From a checkpoint of a small transformer trained on Wikipedia.
Architecture: no biases in attention or MLP, normalized queries and keys, capped logits.
Each number is 500 + 25 x the weight over its row's rms, rounded and kept within 0 to 999. Layers, rows and columns count from 0. Numbers have three digits each. The size before them is the row's rms in percent of the matrix's.

# layer 3 MLP down (transposed), 2048x512, rms 0.0899, rows 1610-1635, columns 256-383
097:491453520455485504529513525520538514494469529514494528502515483486497485493501465476534505505510487516480502486518490498520510509494440476545506508531490484485530507516466496527479511490506517481512486524482508473499504556533505475485513500506580530503541481512511492530505471489481502470427485525505449501492522548471467493489477486514534525496489478507518509524471489535495500530543
107:529523493476499481475407475537499484459522488491577525492522518439524523481509492495462516526536532503509517505460517491490512467548507481463482498486541513495501499495511516507544500520473510494521472486505484550527522492536500497505509499488538507518462496520469464472512508512487518528503451500535551492512485482488476517475478484496455466542502468515490535477501521514502484529466
100:456474517536501479465503508475539480420481484546498503502481470504480481517519518461529538522498518527456497496523518467472484495490497503514505481514501529484518504479505480506521518486498470512512491470453485522492511493504537498450453483521471498500482449482485495498513496523516488447473494491520479480473528422511475505465500481487497501500484529473492580499516482481530510477483
092:461437465504514505522499484534469460483508495493483532481455555539441496544556463502533498518496478501533491492483481474509496477503522503523471511517502472523508462506525505497523524442469481496481477526524457517512552477519542484462517486485485528507566490487524507521531470519486482468533525491510481514496506482471535492521520477488480525508520439528516523508529468538525526529507
096:504512478512500527494507519494514498560480447491533456525506524513495492514514487512511492494561474521484466482486480527441489509539486539527480463511541492491488484490509522533441503535569454499499528492485483506529483529442467492477507505538526531451518458517515457462494513519545484548514461508494489527495482513514530495456496488506487533484551476516495491502508491490493543506487
098:534520497499481533504470566548533540467505490477471495484505493495494511514458525495487471484496514463508522504452513475539563486499487484463505478512503468495457521492495468491478495465506489468456460475462506517535518502522484543474476484508476538544460512536468524511517503504482518519504555536530481471497472504514478460534534509487532479488503515508462533482494508519482534490515
100:503530499490492527533507544535502503497467495503520493464498500519497517495517504508465505479441482482492477506449488485521511489470487506532480525433513515520504519457510509505475514507467573536488541459497492472519510477505518527529504488504498482467511493465530539502502468487462482505463500489456522490488500474515472493494525478511508476481476483507501529482499467524454509529517
097:527512534510490507521514511499516514503530493488491509489529435487451497511479558492515473505529534532512530474457464486482491473494526481482508476504511526467499497500505477494499508480541455453517474475484506508496457485497449533522530447518475511468484503540538496517496484494500501528516524517487502471509516522506490477446523519478476460443500492501496491543492510509484470530507
099:499494474479538509524447475483492522510511541490507463524451534522467489484523504500526486475478525509523498504501511534487474483516504503470531500473476523510493504497503514510527521480473498519448450498455501491530499502513498512490482518511508515520506516455495504502474458524491522490457508510515533507491476522503481477482492507508528518452472488507417531439510467486514478493477
097:497529532501493522499523505519510456459493510491541506469522486520545479486508501490466534494477471499550474456478477435502480502485502531518509493540515488513481505517488489513493531520474515498508481493529524476505479554488482501471506498461521489487501478508481504519519505509459520461517480517491501525472505500500491502499465508476507501501542458518520464527472502500516484507466
099:455501474490492544517537513477522513501509538533493480490523463510508476470484523491579500468481499501493492478454461527497502495556481543515493463535488510502519553526451510508488532525504518505483507494510506516520527528493498488498499488543604501546493499516487482530506524531491563488467509483490505458533436496480502492520496505463470526484463520526534502517492499470496465500481
094:527490468493477513517489454505514481499549460540517487493521533510532481479511479492518514495532518514487516484462529531527467509492528512528540497479515503479498490484478511505523492481480488535549506503551480481531479488514487487511571530506528550486467497496536478512536520495550534481487487512481492530454492517463512525467515570495480461517475493505488476516505530489473500483483
101:464492488482459518482459507494551497527508467477469505476473478486461513501537510485530517472467513506532474484497524494531488509522452478545454492489501492515464521494517529459493478498479535477484490513490518518514495501457471487494503540498548494516501494511514519514468556479485501511489484503473501529496509489500504516520521502557525484475492483461449529534476526513484510488501
095:450507463504515508519505528513528477481477445497499473471522477512536555500538487441491533531543512466523467498457491469500494477480447451517450462535471506499556509487525535510520506518508508508540497505553508545534547514460469536459508524477469527512515513476467542547527471514495502522444487497508526476489494536497520520530490529505476556477524480494463561460486535522465507523463
101:541474475509547514488500483480503458532518507470491531551450503563539542471500444528504477444528488518556488535488507536532520502473484486529513450510495550478465457512485495505527547461504492526474508484494504536521470524493489550491469452484486488515446500519507487507467473505481463521555523514489471491479513494554525468531486516519527503529510502504495556503522525519526538500458
107:479540550475517498454502452548508487494495540488479494454434499507521571518477519460468489536482497486498512475513478490559482469513495515501487489494479493503469522476512472516514489510509473491527511538485462499495472522483454492500510498508583497496490510487513536487467501506501520511509474509515539499536548514522512516495540502428488498497462515531482503479501488479524468546484
102:545527525479524509495532523527514490509483491487537521507451500514497517466465487478489499488513517544485492537510457532460505511518464468505546466541541468508492511483515514509534502497477514483529502472526553471506509514518510523505491490500560555502528473483500521535490504484528445498475487550469468528469508504528505506545461515520511480494525443526474521496458458494484500527487
101:524495535527482462526551537523455478512504526490498557516476488498500509483508513514460560503486461489489552515509482504491517521496475516522478524513470476473496528504542521518496527482521443491483481502533463513476515466466542506487459511491523517463529547507476535484491487499508526496539539538525494472522436537475471500526477496521481498503485499492554501487486479512500550479448
101:531474482529485516520514502520520501537479549470480476513525467525513477506504559512444465501466464391516492519534511498531498537486521507529518481545494506470486541489505465512499495541508483497527521463496519530485530470509491503468479481529536508459527537502446524516550524495508515479487513545480452457499506484469493516541477460507475529507507508473499495499478436518463481462474
099:530475483493499478519522545505473462556498507474526475528507491458528497504507482502522467545506514442527467451509483517466517477512469527503523499452573497548496488498506483481513498466513512492521508499552492484497560485457515529486523511468534467526504503478515499484504455501521528505504454512504488493514511474537489498494511496509482469497502489499508514480498519452481502519510
099:469494496495479524531486486512522509496500515491517499525519543495520531476530542519494543531478511513517544490484477455563482524486471532545522494458542471467507499480478533541473511479469493472511498522493483499523540497512520552545508464500444505478501493514554535519496493502500515511510505513530494491504489425508530513507536500492507519518514512471471541470542529546489554468496
107:486475489527478475478532534466510469440477508547468527524494519466490508501493516475477494522510490485516470531492482516453508508514537462481475507520550481544519535528512493464469531503462428498467524500496514522481467503510479494470501501465501534518511488470447509499484497531535491513545470499524476502523468513485545502500468528495501470513530510509487464503483503516531487493486
107:517502520489530455471502488483487501508485517498478491489513484498468476491461486512501503492508524511502527469499502506472482482551450445515514481482471467490525511529529446503490452502522512484550488498507497499479482493514478498422478466437475488504478465515525510463506465460476474525482514543454519495486511505502506476464516517493497469546461541470524452516516487452512494496485
101:544535519446455503519496462515518509514521516462507492533487503493468540488531559505546503518494475532514501494481478558531510514478496529482479513478456525504519479479466487467487479498497476512512528493443499518491495532503521455562519499570443542452516519495514497490476468490466507515546516484499506514503508482473484508506469531505520481495505469499530527500498531472529459474484
106:526506490507499475498484544514491516502506575512469471516476517541493470534537498471500512502521449523517498492504516477475528535536498499462503513503488484531487508495506496498492508515522527474496485447503524521538526561477485509494509487506552495477494510490521464507466512459478467444500501504499510515527479499521479487500502495534518496539460466483484485480495477502501521519504
103:511490533524513482490540488512507487516524489505500510536470495481524548504507516463524483493503487503518498502516471463459490516448501477543501540526489483499498511525502495485535494508512486511540505519486455512553517495510535496490500487547443516549497503514494508494494547521447493502521499505541542497477484505493520477500524540511486498485470459534492540492478494543511469496462
# layer 3 MLP up, 2048x512, rms 0.09, rows 1611-1635, columns 256-383
113:536507508484538545436406501521467504496499489487527484548502527509515489491492503510527463512525497492506519508496507499509522511468495459535483520471488522507494499534508523471554490500512496511519515483491490505550529496505460514501485514463513483490533470530519502496514486526512555459499455529461513534506489451513481486476457473552520519538491492489479502493501513538490538471469
098:472556542488511546521511523468511463486524504457525468516521501431491483512510490483472496478503505514529456522499542496500493487517472463516491497538541485532534519519498494473523475508510522500509493468542507470507496484537499498471502494517512501521527496483515459489502465519493531467496476514458486502521498502496469522479468527511508524507503469536583479483485509529489510488530
095:546510542465508485481469458461519469491505525510518504511530510520512528461458503503470471474546453499543483524501499544495498472454563479500494540494479489474503548537483486510495522488516541512528509470467524485464504516480440497505484483500465498530488532508479528431486493503524497514472494522498518505532528457473486497492487505476494493479490501513490495504556487514522548516535
092:501509494533481467490508447514473480487506545460492488503494512453523562474485537488481509533524483513554456480526515517524543525477507491533524494516514465480526519547478495488524506527515492522486466508507508470498505514509487502527491501533568507515460502481509506519513571510516452462479508452486483496544498492488522485514473491477559499536506470515468472485507511489573509455515
096:520484491455527504491508493501484511509494529499503520514495546527466494499514547484545535484489512493516512517508539483535501508475543503508509504545516475508483496495503477507565501500456478466520496514446550507495492448480483484516527522473501485483501508509525520520525525523492522494487498539483513546523513486537550509533474491481527458526474518496521443465483500458484489530495
097:556490494451499539497495538516462556523486534480498502516498490509456491522544475509468515537455515510503500560482490487529437486485482500506520501499508496532459466513495493491501534515518490498507481483487504509511531532499537526478483549480509560492529532547499515462486484513506542540497499499514522487507480430536454524511468468514465495492480518498491468535547477502498479548480
096:495533519513480522507486493496513474516526509498448524499512480480463544541510483526482512538475456512512449483499541468523504479468477487467505495490493513500515493518492517549525509487521472508519519479474467507503488485555506531511467530495453456546515537468500503466500506508516494514483513525496443509489523487517477434510477454482516507550510530515484474454525493514495504492554
097:520502494500472476513520526514460478495506484469531468523444511525516476514485507507478501507543498521420594463510510512529502481515514524527512501532524507442485476508484487517520512507525479483505523488463463520516530529548486474503520507470491499482472527475469488498503482534480509513570509519473448502500492480501483496446475476493504498486489515495524422521528537530540478513520
097:505471564435493501487525503526486479493523480514503492520518455511518511519485503485499486489509495507514494501486515479518478496488529469487475529509489493510505467483454489520485519488474504500545486516534516490536467521481459496480482470489467470489463487483528528522514501518504499464483463505479545492505475502539480482510465503491528482497487481518510542486444543474475485499526
100:546522516454533553481489522528505463468456497478494535444474507505507503526552492507484486501539529505509517533481519458485474495524495480479532479515500491533507521492454428496475558476496433492525488492487488476480504488500448513511528507508524476482465509472548480444531503487495521477514476497468472463472454494519508513530532537522502496508527497516511479516471480460501531556533
094:497502528480515522454499496482488465486486469485518526500475499492528492516493484445514504529504485525535513495497454501539505480553495486470486501499522495509461487472499515483499474497544527494477491504482500532510490511526504488512487445487485484469506518498538498512497521484483534474506479478548516487537531501530494467467496506471527510529493443468475508459501508507489499482516
098:493499476524512518489459480557489462481494478474478470505481492538526525548504537514525508487549450504501497504492513481519556552497484464518493511448506479517455494522499533496497488481514509539491488444483527490497499531536441453547526514509548461523523497475516461509529471487492518479472431511489475497493500502490527485531514476518504454535554530523501474454514521530553544517472
091:499557484528480505470530519502498521504463471481443478528520497488474489486467489550471498490484486544530513522513468497502443512505535539507509486472501534488491464559501475516507499533483498514504475527440489478491479507459544523505496531453528545509499520488497476460533534489549487471513522505493501507504468501455468538486526504521465498497514480486490477521500523486522524480498
095:526470489488497462498492489502478516517551509538509465489549504512453500543550521528473503496467483532476526469481475488549513497499468493493518461519520512486482521533527511499507504481511508445522459465497485518447512500497463482514492533486477535534500543457465489503527460510544521488472475513534489531534521513505495513502528468493475471499518464509490521515530486456520483485517
107:501563492501494466516492437498497493494516533509543528524489540507519540526500458498535473565476511473481496489488449533496536505516513530481463468496500498494521458467515517502541510481496468493451521500508478482479514535493452473506510516456554509509522528477474495541506500478493473530469555518478476505510510492475545473463511492480502523522483460497493482508485518526476520468500
099:525529503487485501513522452500503488469468489441529531499477489521530495498483507514488499473507512503486459503501465478504528543530462548454491490482492527484469498481486481468520522501518497471444525492463505445522507484471480515494503499503469502554526480505495519482497507464539500490506495491492513494484542511530502473498546471556506504485504462465536493475523499481479471442516
099:500542514508523484513531507449505496513522528506533493551488469479485496484522491500521520500524545475504568543564500502498468503491503539500485533446557472503514518478498572470549464500512485490507471498520486500470516551484571502507489538523496480495521547497481477502498506499519480458490502516479526494506515505464483543548547475494480535445475487474546524530494506501513457499459
097:515505493491494512488482535522505465537463518537516481503513504544521493462500535519496470528525529468515524496488533474517469497519504515520530550501536495525504496537493496506503460516542499478448500492473499540500483509494513554558539471500452517508508474514527501521518471543506504533486459511478526528501542491512472491447481513481526460472511498473506479486506551459474510501486
094:511469514492496464566486493547480497541496512494491470488485493492511535477511477511514483521529524487503496469432488521559506467472509492497523524502494457531492515532489472512496443486513461486473504540517535475463538477472504512504502528513506508470518493472488491532522503534496497548487497526510498495514488524492488460484479500502510506506523488500503577467483500473450447514519
093:502487518496489465486490488486461484460486493496497513486516519465478519517503521520485543506450499509510528484432541516520487499519502511518496501512481540445455501524478494491526561518481486498530542460512485495486481474495472456475462511462509475486475507485489474520492512522508522493477497519483524504537520483481505483455508458537514529514513498487490547488521491529524466467482
104:508521463508529503489529466481490526545520524542515508463452502484497479519479471487510521536514520456474487526508518535527487516509518521526490452491500480496524520498463477502502523484489480472520483528537493498507524476497515469498546489473441481530490491444498515554490529451515500478536474477505506488492520446506476481494461509542474513471469502512522483502544532463536486518534
109:482524520526512497472524514462518486483501475516494527511479517474499487473487465501468472477523507525529452520503500478495522519436477487543536541522503491486502492526523518495530503526510493526502501483488476512541502510500573487510519473469553564465508498553488512529491482458491533472469529493465486504498512523558476500491479475513534478515548461463491466465516503489492507482473
099:537461458481494479471550493501517508485499542541528461465503448507531485501494493482521479472460520491493498458475532526478524498513496530558484505483497512490533522495497504454499511479467510503469515500485532507456459516481520497520553496504469512547450447559475548491507494534529502557518544513504468473520505503459471476449477512494525473514526481473523516519522537495506495546478
113:449447477474478499529547482485505479496490512481501499503493441468537499539466492523503508520504453461495458463480510514506476477523522493459490469503503500540501531497509477474540506575496519486516531449532522524470513504508487522465488533529491502488474484527511566491480547511509461505498514504488473505471511488498522521461511465518515457476490518487468520470469499501484467488490
105:533484519496494476444565514529441503477511539503474493540544527531492467492450515504484534484496451505501509510501510502520481509446517515454540510492502524473547470511554502450525478500521515446439530496500500487476499498490475506479461521564469522529456445515500505468511496506500502512509545528500503476506499488504495497495463513512539525527455536524497551458504457543471485512506